Weights of a small transformer language model.
Size: 24 layers, width 96.
Training: a variant of SOAP for these matrices, 2416 steps.
Each number is 128 + 24 x the weight over its row's rms, rounded and kept within 0 to 255. Layers, rows and columns count from 0. Numbers have three digits each. The size before them is the row's rms in percent of the matrix's.

# down: layer 10 MLP down (transposed), 256x96, rms 0.32, rows 170-238, columns 0-95
# up: layer 10 MLP up, 256x96, rms 0.487, rows 171-239, columns 0-95
down170 104:128144111140142116163150141154127148155104137087122099123141107123086154113158135141149113136112100117125125128090097141186104118174137157127136110118127142135115102122109140123108126099104137119179090131178114101140114165131101088140156128134086133085084117127148102148085173076117131153
up171 093:156149146114106122128140113119122091111154121123066141130102132134083155096104125121129165111176112136088136113161132122191092128153142127119095140105129155126129132129109111119192127128112046099074132103122146128120144138126107119110122134163132122135092128155107154139140130122150171116
down171 107:121112180089103162104119159092110194147133087158119149103070190112122137129116111120135148142097121116158127146148129165131126160113137142144159167136109091127111123121139122121119172134115152135136145152133087158100092109160131106132135121099115144108105125150128105118137124132143149184
up172 107:118149090123096165138128107148142093144140091150113103123159129156132119115095140129112128094123128091139138141157140111111126168097125161137104090140136091111147166131102102129107139128175183129177166121114126096143158105123168163093126149145098139167106104089141141149138107092138147094
down172 090:115069096140110141128110135142165104134166084125107099135120161118149119124137139145137142102107118106161139119128142163169126120109152131132069138144131142090146197174157109129111144138152161124125096104166129098118116126149150103168187154092121136136130122128089139116120127148093113140
up173 094:121121121133162094117139199112141131161113138117124126157155109154145082108113150130105121123146176108124138160112124119133118072106174101102160145131094095124150139118102144069117147116125063102114129165094121135171121149126149132123107096109145157128156119140097136136150097136122147135
down173 105:144108131098147148158118093129132171107100118105122107097121144094107122124108136122162170101122124132163104124127125124130118140084114142187169097144111117123122134117138160203140128163132138108118082100108059110163130133109106138117153117123117136141122165115162084146125170136144109131
up174 089:103094102062119119142128120121156137168135113130137114158163101100125122141089130167115125125133142120101122136085109147140177118125173151120092114128172155165125129152119157122116111103149140132136114185149171129115145111120091092138110121119117114148117149159100112070124110100110142083
down174 090:140116132121167137135122122106121121132086137133133107135167158160142133119153184099152110126062133117125186105148149125121125090112112098126115088107101128177150124103104134124123096146125104108176151083106137151130148121076124132157160115165176124123121149105145112128152148112160101126
up175 086:180154143140167097105103120140140146120131134135137158122127140106069170115116135107149122164121137081120170119082092118131146133125139130095118139090157163126072174123128116145147095120122068156129152128113132127140123125115086126155119105111145121138150165099157140145081124139119150095
down175 081:094130133150072193116109159143139141150117073118126160112129133161166129105177110109133125163103122134176076121181129126165111101159154133095072143142158113130156106124123111146122132134129128155121106149125090115141106132148145128108106104125121118158129126117129137133141177105135097122
up176 097:124112158162086123136130113149155120154117065131097154136083126144144139115116151126141077112158160103089132121152086106156143152176116133114137147162117107113084095132111141155135137084137114141136114171103116125131165107098137114101150100124118141117119099118149099071087122136153120118
down176 102:149162144086130157119154124109127064127150125110116117132120140087127133134096099129113167142139178126113126146093130102135099112128097176129066116119128098134149103130141129090087150135105118085111106095148138141108116113139095093084113106131126112123111142130107145166158069104147143122
up177 103:127122201136126091132139119096151113126136083146113093132087144157114143131104161101127143096144129121109132131146113125167133155094142138115169145143067128156125108139128117085112103102104113120129138109087126147170150126122109115096120159150115158097118137128145139112158090144138183075
down177 103:136082119129130157175092124091105152169110143093138137101148133107164144106104156128129126097129116125144121110089140144098122124144152122138132089088182122120156140156083103105128137178139165150133115152167127119112099114189150106100110099132088124160129109148128129088129125142137117151
up178 098:119121116119118138108114121111126095120146131120101115117116143125120113125138108146097096089123115131133150123142105179104169111113125157166151117120137098127083150130166186146112094163157095111140151121080073103125126099139116139124176161142168162133102141180169131114138156142131085113
down178 103:116126164122098100097112101180094113148117136131144138134145127109185162117155117115144105099122119138096112146175171084112112154101162151148101141148114132144119122152109158167073103105154114132155133159117139154127153105126117114117159128134099122154173084156112142119095109134117165121
up179 100:091151105108139121089135112150107125167094151101129130180139107137158161140163112124094107110120093117136164107084108134159147143106147181157132166120111103173134150103096086167116105127143131150116123135107101106150097151139153092094124108130141125107136122119130128071107108125167117135
down179 112:115110123144142105138162160144127146126119121089124092098115126107083128144171087142180125150121177097134100148141108150102121081143107131137105126138182143118112130163139190086108106105108128124122086117127123132069112116092134152123143120110147125173117151126091159143136143144125134145
up180 096:157100097151149136110152147117144091148114158124127168121130107129096151155098144112114134110148141159115097117132111120102161110154119135197108123157161133109136114120087102117112128120126115123101145116067097101144134151147106148144165134147122102115103126071161137186117109127135179153
down180 100:150098135128110090139139133102126120152132154181125141119045147124146091095115114113118103142128131106140080103120140098099142148115087163110111103120125106098127139150123153123142115112134132103125136147086150130109135126120119146127104121197129105139110132110175157056153117105136098128
up181 104:160136160135136118148116132149126117136124124090098126162099120116133125180112102133142133144108142139149157082101129108139108098138137102103106155170172100145129148080081110109103152107148138138088141146126051146129133089168119140137141147142125111150141134161135127116072128077123128138
down181 116:157153116072139163115138067147151129173168107116149136131126134124166125117120130131111157121161154113161122114112135148099119126112139100131132088141111168157149105135169081148137158130140155155169139114143105128122166167123100163071141152107121121112145142141134100133115077125141125161
up182 112:150141118167155111112182135166149140184127124086160131164156115092148140123141142144123187141082136097119126110147106106149119117134134122109129092129178116084117130134131134133141101086097134118128142116145119110134136100088127154169132162160143102156153148140121159119111145127171084117
down182 105:129155139103116095138136149102160141116148136112146104119107151074121092152150125155126167141119140135102179178127124125108134088133122105137141077129123106149066120126141175126124164150129145075095140112067141145142096131110103140171157142123112123148101123109139163120159142145108123138
up183 094:098150119128123098114102157117144087160120166101177086104134110112137118123130147098111140108131116130133114105162116116086118155170106106142117124087130103104137115122111159127153092116127111137103149103124145150188144124112130148182089104128151162127159105092118114125182103144115140179
down183 094:141157143094124094125124122115152144134109091068143110149114169150152125133095181146146111165130124138114139128144162079155118085111104148141152141158157144170092143101126097146139130124093099121111105172120108126115138149095142165106146095106121124126142119117090142128178102118112137169
up184 098:127172092141173148129085102116168106125164079125099113131170134166142088103126143122133161143146121104103109162138190143081118106094153124155116134138127160122108153099124137144113102123104146171124086122137162113135097153159109099116116137099146134126131117125133121135129124133135089082
down184 100:137082157124117126119110136105107125120110110110168146098085138148120135129110076114125138137144134151127113128113147089146127147150135078152122156153150146100166177170151135154136190083090122129114160159111138149105090147151087154139102124137133119095159162131128151138129133088102147105
up185 104:133129143136111131138104144138123126145112155135170094135151125158127105149157094140108117123137154116105099129127157137116134120080101163155090159112132164104102100130127109116160181099129121154132152158154183097172153113131163139140154081178117150124130102094106142136084142112155091109
down185 089:091122060145134152162124147152135130155164076092136147118108147132154149169126132106175139123127126137137172128139116104126119167122129171144128106122145128109116141139113077154091102141081138131174105116160143141134142111156111133128163099109069150133123100114106097116107122140113104102
up186 094:111174100166149112150161118138097112179157119115127123147167140126084088107136122154132125116138112144144104142142157134101136145131125148119108149108066109132119137120135132165110100108146106078118095183105127123109117145133061119087176140145134096138123142112163103136150111146155130145
down186 104:164115146196124136130119182116110119142130106159111179107101111159161168124143140120123135115157161122125123147113127134143126129107122138167122097101112150143150127112114135139137142117139132082141146139102077100177140115146152121126091125121096141149085080104149089145140189135104102132
up187 096:142147136129123147099165105133115127132142080104153148139151109124149095150136097095125097109144078170120125154156108115125109167164107138127172123150097178106116164155106127134108121147102097111093149163134178134124141129139121136134122120115102111153131098142128129177136148205140106113
down187 083:120130151105134120144115102073093141090072092101136102128115117158127164138111101170130118127117124141160099108075137150158104098108142149160089146081154152080157139134159109084138128112096108153138087142108108162113123123109157119139140136132135119147112132114141162154133139128127106087
up188 108:115134122178130139158128143141116107131148178130128122168092131097110164124124093102083145138156089082113175145074109139112149144103137128082159141131119124139147128136138109131087119125107096117184104156117179138131156115131170140118146127113121165119118134089112133147151157166131146119
down188 094:197154161127158100121147090161155123094117098106097098143100111109127143119093126130095138112111133106149120157150131079089130107121125143139119127111110118132128120102158139141121154125170159128167095150151122181152164132100137147111141180144152121116132132108083132105159126129100141171
up189 092:121154144116149152095101110121166109157143134157134072167159160113155083106140101130161173119152132132105116167127110109125139106094104158105085095155129133135145172134125128144155104131129100075121094108141129161137122136126181112133103094130113127146103129130183125105144126111123125092
down189 099:099181142111128098138151124111191108134098117117149114118097143144101161184136152114125101148124121116090115102105093146177138135126113163139118162146129149137137144105146120086136146107148149157109112129120130091137153120129118134146164112123180111124133124120131116144135126086047100156
up190 085:132191160094109115111097128145132116128090115140119147132154125129122135155130152133103112121128141153074113098142081136126131143146149115098098108074115123084131103139136174117172127148165114131134091159112108150109137126111121118138087125143137143123148179075182133126142114144083151138
down190 091:110105101111164135150135165133149147112148096086172109120094149143100103157084089144165128112107099118155113191152139138127150163132118138160092152145131144110106117131130141117133135147166146151137105131117064092112087126133106121113157079134134119109111103138162134089160113132126134119
up191 092:095160094100143104138145149145128148107094125163107141156105125090126067108124160163155113173069151105124177124098153105144131093121082113125135121137140148121107101091096118130160102116126147127136128140100102120109093130123181133108120127159125120125151159121149154140101139163139155150
down191 101:126115154142118116116121133101115131098103105140170106118141125137122153134124131110186143137109094148156123095104158103113128119172089107123170118105125162109176105167126133092143159112106126091156100141151146151133149161129141173139091166181168109116139108128098100114141119129079138107
up192 100:072099112124127146094111139159129140125093082142123112166141120121121121115130099094155076103104108146121163138067105109125121115136117149130151141097102119144147136160106143170178158129097137122074116166101143126122123105141144117154133114154166181137107128123153104136123147102150164122
down192 078:144111147117124104133141134118108151147122151068100162132148083137141116099094152086111135146159138146067119134118151104138110142116168142091145133101111125115122119160140144111151115126109088114104096116142103125172091132121137105145198145122161130116149113116140098120168125076087112127
up193 092:126140082120135157145108102113108128164169153125139137109099119107103124142147154109128117117150122153114163137140113111135158151172125174164101154141167089110126126164089115122124088090104123105138132115144147061125142165171136162130159138090110120140091107113130126165144153136148115086
down193 098:151130130103130158160133154113084099151173129199170118100111134146128121151146143166125136154165096148181108129131102156088115158146125140165118141130117093128114145142119147077101136135146160095124117113119147105119142132148110136149094143120154126171145094109118158153121142142115173155
up194 107:126129138117168101109136094177112097158105163117136115120088066096129147098108155186145113124132083122140135126156100144138098131115115126137131133109128163124143132131100152151137132142161123140113112133175137139141157079110125127152096094128119069157126138165163131132101084151107116150
down194 102:106119142127118167139148126129169155165089105099137104104122180079122150137127074152179125096117134124147141130088104136075112125133121136120090102083137145130081082113147142122126126138148167127160128134149120171133116095100162138109151148125121126120110120115116139116126142144086078129
up195 092:089111131144132168107128123097126113139114145141154078085129114113098082151081123142116165132107162094109118149142130126142154122111122134144116153139135169131092124139142182149133129108126124135115177165150102092081161124128129185109124173140147137136115163091102150117118123119098088134
down195 096:163081090132126128124142116148117117148095163149134132113115158136117120110117089162186103075183101116108117145119142134105140109090141113148166159136123129151129103192200153124147137150143125109132097126134144109122149143138135112123155098109146122139100135121152145119103114109173161136
up196 098:151137092121132154132119122111106106151159124128111155149121138147137128109122132148146136120165127110105149184096122111082133126181147119095117120128112134132133156134128121085131078168153112135151154125086132151155100083136145138154160132102108098141136118102074135170168064096153137132
down196 066:070113122113118113146123117082117150144152141148143095126090145158084152163176121132132101145108087096115120139160142123083120118105122113119101115117110112138147127109129128167132157067112142098075130133142120130114156146106097163113089112089146151136131099152122106092126084099141132119
up197 106:127146102147095112148122130143129097089117112134125153124096098154100119131142131126124162119103138169143088207109133145155146128187148158149137110142120159168114129134179131111137110132127134083111151122179136151115130072169133104127132099079104136125091114135112099130121131156134126136
down197 091:122146132137116110142114082165158113102094151090120096108160131096134091079140134111142182114136111137141146150135151101094172138127108091112134130103120081127086154114128108157128090167125123116142123146101145116143151125109144149123120170139145144108159172113115152140160126104159160180
up198 091:129095095132121133101140113125179115116166100116102135130101176107127062123152117168151123128142072143137111171145138108129140173156131113139134139145104099111154122077113191108127150097143128134112179116137127122094111138109153129098120127150124099125119145108114180131127111154105144113
down198 094:116086119131102148141139133159106105162125105111135114149123122085150111071122122161132112106142129120113105112139129117145130131141126136122173095160092122132160143159174183078122125163164099113138135118105172130114129077143133128134175121154147101158171099170150140142111118090108143131
up199 103:159186099107102153124129113168115101109134130114102095162128139154115109133171179130150118115108109073112104122170122120129148114149145126113115115096118129126140145130125114101172100185153099163115121110143147131107109154158148134109100166108128154127162109121116136147131119112082097078
down199 103:122080159091151149109147091138137094118124148111111140091089137102158120114113111083130099089135085114137124120144177132079118175109110119105133152125168138112177163124138154125122120153114129159136096118116088137153141084096113152118136112137147143112133146123157078108117127135167114147
up200 102:101148088158123170112161146111105115115139153108081120136106144111146104117134119179130133092161133126120158136113136167124088162098153130134126161127112118138170084110135151181135117155126167107113120155154116125134096118114108154136108116091117072146092173159128096118114123134116088124
down200 096:134122117145117141093115138125125134096151087113094142143155102164162113049140128123074097118148120127115119132154161105121106172132155104115140113147115120138137094128125076129153125157147135124146178142106115121112146102138147161092088107131099128138192092109168119145137143131130103133
up201 110:131133109130186091154117123173136138088084096113128127114142114160145098159144153104136152125115147124159111080146135107101124149123127100131116132163117110115113168127136090142133106144153121146150128108137078108178069114147107111141156133162136118157146176119124110141143086147175135143
down201 100:082121079114136109145145123134117161102164073082128145094145123127127108081135114165122154124150139149145117096141127111092119115101128171153131120128132121125144155103092173104101146140112074158143094136107151107093116128132142147119136118146123152099126098148104170101160179131117116157
up202 104:177098156111157110133147131134108120090112121142137120135162140117103096157121159160116103091103134131117166129152089144140121120140155117127127167147130119136177165076145153152085133075139134144129114149147104110125147149145107112111154087109114140185132133120150162111097127070129102107
down202 107:157168167118117126144130107167177120078102152147148155102121166107167117093135178146149157120109127138123111129099122121143083138121140169109101159134160170160133123117118147100150116160141136155148146111142141144146100152110092089126169139128116128134077108154161150113119134125143111156
up203 105:147172124133123129170088119187132149114142086164143127107106133101112088137133113158142149104133156128098125155131124123133132067129155087110103144120130120106112113115127119102146135039156139100157128139097146130167111137117140091091117114126124118120112146162139088149116122138158147099
down203 098:122128137148126171147075132124095122099147110140109107125126103137147154147119119124122146157119130133154068135124151119155152100107107138137097137074136098118160176143091131165121149098113105147139098161118127169111144142106110114094115149176107097125160100144140116148094104164093143083
up204 089:092156124136182115124104128123172167169109145125107157110139134157118165096083137114122091101130118150150122103133081125143130089153144134122144125067144106121120113168143126154111113124154134190122121161176158127129154110142160139088176143142119108152129115113138136112116147135135155099
down204 081:137092098116116143098126140118131134169148129141155089134112120155148147137178092127140149176153130103072137104129154108110115110121142139126147116132125106154139119104087140116148136140086115141138153139146157146144121171108114182166139172168157080085155110164145114115147150113142101150
up205 096:161109137098126152115100116081087103154105103119100168121170113144174073168134130085146150158118155143133156109117091158124132130114109142129140108163141119120137097159123127164139110105111126117137135137113119112098112139106098154165114174137128141159135126154157113167156106176158111154
down205 099:123107142103148096119132123093144163148125144158132145134153103132123116161139151150104096155126135203110143117079136141167131093136180112140126105126155171150150137095132130113104105108121150134073131154123123095139116139125111156088156145090133126110120147140127139137083126092064116137
up206 113:144144148155167127060134137161104108098132141142109129166145148147139123105124141126143115115128127193116122102140101137122120119151096122116177130119100098165179109121147093103119109152120133124143149131166104113143149148117170148119130109095127168144157121158095109131114162142184080115
down206 085:140109158122092147156144116119154116148124154176104183118136094168150109127133117117140167171148138096125161115143139140161110098123124144109128169114137119116076163161100170094130143131085126128158174147092142103104109139154082098116122146134163148107147101112117149131117150101135134111
up207 109:147182118118069141134120118167145111143152109125123131141142129144117114124117166119141116145151118099125090136115153102108160126140149100146113161146130162115147165132104099095116102197142130082115126140136128093107148062144120120146142116133167066147137116154108120117100132164138117089
down207 118:131085159157131102149138110083160127132109154158115132144091110119144161147101115127144123119163120153119097114129069105134095123100148104142105160157104128119136123092123168075129116120108120085144111125129150146169111135122130112091101123134151180165166130122124146113130081150108108174
up208 100:114132130114134150104125128161122126143093122124143161138120139136133148146104118139143111126162148118106120115158114142095135131112080157108081109077217123141141148106125133142136108091142147174149148116106121153143128079151111154104124116108112073132135135131137189096079097145132139151
down208 100:126111154134100105114132176088143131116122142136141124118094141098149162139151172124159103136089174127126137141125127110144135139111169133129172139121177103114102138171124106121139111130095148104112151128129092105137153141142167119121137104097166140143082129137121183121165162151075085151
up209 102:154109113113136114115134139131102129163124138106119066144138133172147121126161145131098148111168144114119139139105108132143084141152164109116143149153120117153148160137086078129153140121162116163123137103069139152122118105118159137175179137101108162077167149094150146141117102134139113120
down209 103:141166158105160075118136107124117173100169108083126117110105126165109105093129167107145147122101117126124125161133119081114120129168078167160156100099129162101153132108130142117122159104121168126115095137115121099117161123148121132123134107113157128106126141126159165093134129115109181144
up210 091:185157097092143171133116140121101115152131105113124105137083105129101095152148133105165140121124134141094150144118119134113113093113126152084142123103153128113130085140129125148127107119111154111080127111126118142162164131129124151207157127126152158113164145137145180114129107086103154146
down210 091:121091144186161150091122155139141110115130123132112144118095154150152128107133087138137094131115106138133117106107154161149143117131139200148139145067107136094134138183126163104131169120133098139136141126138116115113117164109148096123081130119173162134127096130114157131122137152128079145
up211 095:125151137084144139170111102119109137111163120137126145161098147151110089136103147161096096103119091134151163109114116161116140130156163163145134088118112112093089146129104114126149128107152086102118077125144146158127093140146103092143125163128120155127111149160132165161097153133148147175
down211 119:170167139109083126134125108138131141108117144121096129133139128113119099137107117120106109082145116110121142114081123102072162126157088146160104130095123125159149177153110155088128140114127107152116100126120089161101125144078145104123131141163139172146166137098143139130137113110142159186
up212 087:100163139108144097091141114140131121084117096083109158145137175156118162135186122138130110094089123162115139162119108162116141136114140141094168118132158160146100149132140121150168144130178138101101132157074136118164130149110128090120114129124102111148139145120136150148092118135140168138
down212 092:095169117153153177124095147100135100146158155125155072129115118090122083126078127162134125115144113083139129097133137121156121128167120125092102131162166111132176091136150147104091119111116103096153132116150107143108103084131128117116135118124127136114123071155127131146150110095128104134
up213 087:135167156120159099097150204132102125127165098136140155156093164156140109112139139106116139109109137113145150148146116128164148132133139074115137157099107110102148097145124130132123150082130100131117105164146154153169098142089144107138140111115122130142080141119104088135159112095162149130
down213 086:065103093160142113157164147107142114180135166097128119107073106104124116109099128150155123153106179145136086121117136147168126126143159141143119107149102134152084153138132125096129124093087168138120107133154089164135133133127146131118147130115121120135127140134119125096089133118131183098
up214 099:144166104120097094116146117116114160128118136106155131173120137101096142139122102132119136114153110111119118166127180105117172133123154111115120121145134076101114157142113122188146117105119134119112191173122111122126167070169131112096161122104152144108165135130150091135105108114103143126
down214 118:085126145104079121165114156094102116102141147144174169109159137135131123128117127112138130152096115128095150133134125129154118122125138116153140114094124093085160122195132133163138167105127128103123158109139104104117116115152114124147111186158153135099121098135090127149104174148090161145
up215 098:116129134158153094132178103141147172099121136087130135126118101133100127139143141133166103166156103122086155157133131141056141153107130136143167163133113138121103095127105128150125087117172141114121126172110144119140109104120157132100135119132133165092097151100114086085107158117099129134
down215 097:126118092118084132122120155112118109102161128126116157142138135130149102140094122123139148119089107144121128110117192132133147086149135101144124155125101159183141176210164158117152145115145108105134108129124141147101132121146103099135124132124161162113148151097123119155121190101154119138
up216 102:149121162139114127129098138141113147137105135143129143184139072131140104141100126189125120101141143130120149104098122130160085118122161142134120115102118162109126085120125127100180094158125110138126138196095127107149103099092179152151118111120131165111154100109077123126113110116139134113
down216 100:145111115110128136132159103149114120118145145132138127092126176140127141127129107138138141139112138126121138116175125199121134153106139157128100146097103135165141113115145112163077163146141187116148152129131139088122162099165119127149091144117123137098118176146158118123141148117103198177
up217 098:126139143098157132109118149123154122113109073107108158124156101137110111094140144105119103119101089125176162142144106160116132124122090132109115105168128157115113129124111118173086098144091123139112112081147118140143113112134053118149108163150119123142093117141167164084143156120127108153
down217 099:124148121153115091122126162109111122087127112101123105120062075108106121126127150140157124123122131138117136138128080151098100181169163134092123166143131151124133140142160151138106118143104090160071131107155155115134150145144112107156115115118106104159118095151166096120140114098111109167
up218 112:148122170170130063143107134118123137171102143140112110102128152146132123109118115133130123092082121095120146134158101119116162136144143137146140104157102114076124142110152153093117152171131114146120119153095103105101125125113132164123145161153141154158090196173126153096133139124110094126
down218 123:132142126119125083124100149149124118141141153107158141169105166151110134164158090092121085151114153125112150112121148113168138130114146098125108167096150188101122070137082056121103102120133157122119090127145145129113111095133108151137117111093146122104122153121151118147115119127133098125
up219 105:119153081166141146103149157143126121176137138069114143106115138139144097095128148137163129076105102121152084114121080144163136100094145174137131114161150114125129137091095132090112131162149124120109126116096136155129110160140115118122139166124146132124098134145090123081136138168138162116
down219 109:146088129121099139154140134161141152128111087160083131139124173136126138111129091130146166090127128107110137135113134103128103120139146130084117136128145149094111079112123086109154157107154145096110164089110165161113183144127159100096102086137150139109104138131150117111143164085101123135
up220 089:133137134137086116090133150092134137132132146119144141112132115110148095143158123124108125115121099131177175142121104120130139139159117170136111106128112103172140119145113136158133094160172149138153148109160097220127176080108113121092138136092139141124099137121124114159108129164136090118
down220 074:098148151158111139103152128138138077113112119133089182110139107199092152121145143143118102147142137125166162167122142091087125079092136113142132135112111107069115165111136117096137162125138130104106143121113121147138109187140126124154106136151148116110137114101141128152115138118148164122
up221 108:154128158127124146194172133146149102117125131143136158145124127070141140157107104156086103099106102110118124148102134122103112186121133097145158099143156147131100142127143110128133135167170101126080127102100096104117145136143165096142140109139134144113156149108095099127168131125169105107
down221 060:127128125124127114112114118109163127119171115085133117105084117147109171162124125122111109135121157111139113141122129154108069115127117118184115156126099138148148132063123157121077187126098141134121145087085125121136128142145125161129098152131131098124089128135130128077080110142112160153
up222 083:137134169151191140136134066153149125130126107104155142133119133135134147142137149171152149135091090121117110176105085142111125144124102111113152130159113110107135124101179132094168123126136111101117120069145141170125123102128118114119121108104141123124100151101107097118152178154099124165
down222 118:123147141136137112105128120080129097123150130073121142084132132098120149082152155106124112132170112115105150139086098145145102132172137089128143124153161168147100108130118119110110107106119117154156173102138180113119148084149134141108118120121115141112116168091170118161086135137140128169
up223 089:126172056112090112095155133106149115107110116117151171108134134192122118159131124157079111143164140124130135123095138104123126098125147123155139153118120108148133123084117141147110133116154107143143143115111106140191127122145113143115069130156129151096125117132157088160145137130145176128
down223 115:131132106133121120162155152107134126094121136121150164144165105105143146117120123108146164118113185127161073128123158123129100118141101163157148125118124059104101103161148153134159113123153084137130130115137147106099124119119120133144118059124160180097105132150117090126128097143128166114
up224 095:145175130099152116121110123142086118114144101160145109150110155135140131119151150137122109107179138133120153153146124115128103147117103137161120122118143077120114184118116110111157079136057129135137187169124125147121075145120119145142169123094099167119100123134109126109119136119164097113
down224 085:145125153100158117126132068134165116119136114101123174092132122158140107161142126154094083149148133126149148124122115125094108126153109116135162074120164146115118124122114134082127129139158138117134112157141109149132101161117115163114121131131152125152143109160138134098186151102106063183
up225 106:139170115089122103110116176185135105125135098102114147144098161092098135102121151131131124130136133174140162131156128152096164144139158092132135131137119121145108113153108153107128102153147111133106150103108129136137103074115123138148149133140168112147120184190083165151150119104116126134
down225 077:073099115126117132138119126098126097118132139112157101135102081146149128193149093136107147137137120134115107143128116190115111134107105138110112103091105118100146139088114137142129150120064136160125104100105136139107137090125164140148152113090109121125086129085110090149113119158131081138
up226 097:134142074127111170102090123100120119143140125145108115109171129130097124162141149093141087099141167094138155140149117152102126124120116156104129168130147167182127148130088156113151136098182102108112115123111079145154135173140142130124130146150112133145117113120159109101124088104172134119
down226 113:149077126125130142092123109153121146113142137153114132130117129174126158145097114121086110121125151153131109142112166143133099160132092117117093097085145122109094166139151102138112127160126153171111132144136139126107123139160137144087095136114105169145125118084114206164128155077121124151
up227 100:132129150152137132102081115145137135101100158120121155100136110142135133128114158164097155147105088126111147118099121127151139143151103156148114129154142089112143193120134091128161133141127142129081123097077081127120155118151127120052117149103153108184125120131134160110140129162098120129
down227 119:107100117105128133133172110106078096143122168138142161128158186186134126113126111125170146181103119138157128132145136125132150163121128141091191129129137122144150107115114091099129117119120130130140111109126114112095122153141151139128120122103109160150124062148105132127093127088166157145
up228 090:129140120163149127135116152121120148106087101097096151138098104098118115149101121141151135132136149143155116180096156123138134146136114123137101111093157178111137065150136152139143111107129123097120135094156168108140120121145125117149119125133185177122144137121103156114108183069143136086
down228 096:163152136115122145113151081145154106101144177104126094115153152165099165130141164104117160159153146098155158113147105137141113142106178124125156103149152092141116193103110064119120121167141111140111111109146129111104136141139132129113145108109088120119162137154115119130134098120123120167
up229 110:134111150111107120143070101127134098122086113131157132161170120131158113173123089104128086151123132140079108124084136158128145095141124170183119138105122080119129154135174180140141162140118131124122091132106152108139115153165109168107137144111126133119094131099154134124108112106145126134
down229 090:107107118098137100148142077094162091141113134140128106117137150128094138096120111128151132110089106120155141089168101071100158174130105127111133104074119124098112116157136166115131094159156151166192111104131093128133128138094147125126110146125126140109143127105104092139118150136106141146
up230 054:091116124152145112156145100158044131139145159180094126134156145143132129110133128129151118115132101162159097111133103128113117107117147117117098063157159105126123099130134160103070147147113134151142137115140133127135149144138148114120096134145181072132146131102132157140143111109111108099
down230 072:185152134099148162131116135156143134106136129086133125130125135071178122121133088124128122105120132137130118127110108109121177151171142158125138150137105157123130114171091122130172118169151140130144093155149117109089110094094133081113179110104102167125149125131159149149167135129129134158
up231 100:136156125130120112116132134123160126133099179109090149136129139120155093112106127128131144122169111134148141102105115102131127159103176135134139120171127151125114161111168116168113134153157083135088086168135078108159128170100118124138129106094167119140114134124136147148098171173160133174
down231 099:105138146174143135108103124139104124092143142167160107156084151126111137126134111113154093156106112120103151110102118175170125124135156160144152115099157150115151146110114120079134114124126153121107197110162169136129184102147163120129139121142093171108113109110139136091126110116126128157
up232 087:087169123156113107119129136116157136110085145168078123154156106049146079119154097116122097126116132145098106153120118111105157118091138124135097098120131108144146141166104121141142177134156144115084126123111117142142166088132105157146130150131106115125154142112118131112155111150168117149
down232 088:143125128134115117128079161136157113172099143142177154111124169137099138159127123127105113138131128118093130098119149146136167099168117087141133124172170136128137093081161133135153117127116105131099155107142173124125143119117134087095105119134069085122118113135121142088109105082101124107
up233 098:126123167115097113146129144159095138174105117178062116115124090141125126139131120145119103137130142072106139103124124118136119117101116107106161105109134160133089085089178110118131146114121102132160148136141120118145164154156099139101156084100156147167129118100174159130122135136127143155
down233 107:135142134161135131133109109102120144117132134099156108145116122095167093127137095116161104138164136084138151164109125108107107120148108177105127155138166096155141120121117184116093143128122106165170151139146093118098145147130082116074154099142122122101145102110162187127121148111137156128
up234 099:107114121101086143122127147101151089131129100090138128131134135133132123175098148146085117125140167117098138080156116123136110118118124083134134117129110120068112136100137145163141124146085160157141117103136124156138099163129112151086161129152192132126159142085173095139089120121141130146
down234 107:111145126094119140151122082129178123082149133103138141112169115092133116159130157117109184114136132127132138145128114096147114150131090135163166136128123134126123099093123148099156098200155178119127126112127088145147149164105117160158129113110160127123089153144165107132117152151119097115
up235 109:067121129112099112141116141107159094137133140067105090133137101116103112142140142124123088124138137134130149183135136150136124140103108097141160124164125161152138138141128145130121093205134103095135122150161132107177086113098115144141149132086119105113135148125133124126111149130173083148
down235 100:143127080123162146123177110121108127163140107155134112111139087105127149143143095122134114143094161137146154133102145129149143099145102170167126112136091117126116112136134146113108122078112119140178147110139132156081078128173152107127107117100160160103166144129105159159150124172159125107
up236 096:168111140128105136132153091138107108129105135138099124169122117179143162164135130145147116123168123116136124105116090119125152114116133122145091152137164141158144108119143121144133100093170109118114133146159068123100140066107114149176187125080158135138137119103137163128163098120131109134
down236 101:131139102104144120127101114160120135100130143077080132153188140102131098098135121143125139143104127176124102129134144141121097138127132163143158101105146165160107148125090114102102112131101083133150118125061162088110139122169160124133141139162141163152134172137142115155131130118147167142
up237 100:161111144143114108125069151127125135151127110140080092136094149134117134138119171074141151087152132158157140123103124125121134122127140140130178140104141162165122098130127141103163123122145127103074119155086151104124114117145133128153122143125125095093091129104183129151085119181100125141
down237 107:135137107154137117124176096121126153112141083133173118127085107088131118173151071107170145108156112112133119201119119074121113133145151137140129139143084116137162127118139141122132105106121146140127154122083124091151154132142128091163120131122103112165120112144143123092145136166122096118
up238 095:127131140147083157175096074124123098151097138129093097164092131125165132150101143110152112159122141104098144108109130137128113107146080089150129119101141125120145119130147141115107078144109103152139140139130160151111118137089153175163121105145098140127104110177136189151143124122118105118
down238 130:134157127077149150126121171143122108084124100088143158091139108149135116121136124123143128116114127133117122133093154109184112134126164123131138126105154165118127108165091113138165117118155119129145117141097156138125069136111141113115169112131175102113088121133172083157099186109144136102
up239 103:144138158116133134127166101114126129110056158148136089141150136090117144112113185136156114151148128115129155112141126155112155151151121074141092180133111113127123099145107086116146074127096090094114114071124109100122160135126099111135133162085127124113138106133149125146109124122111115118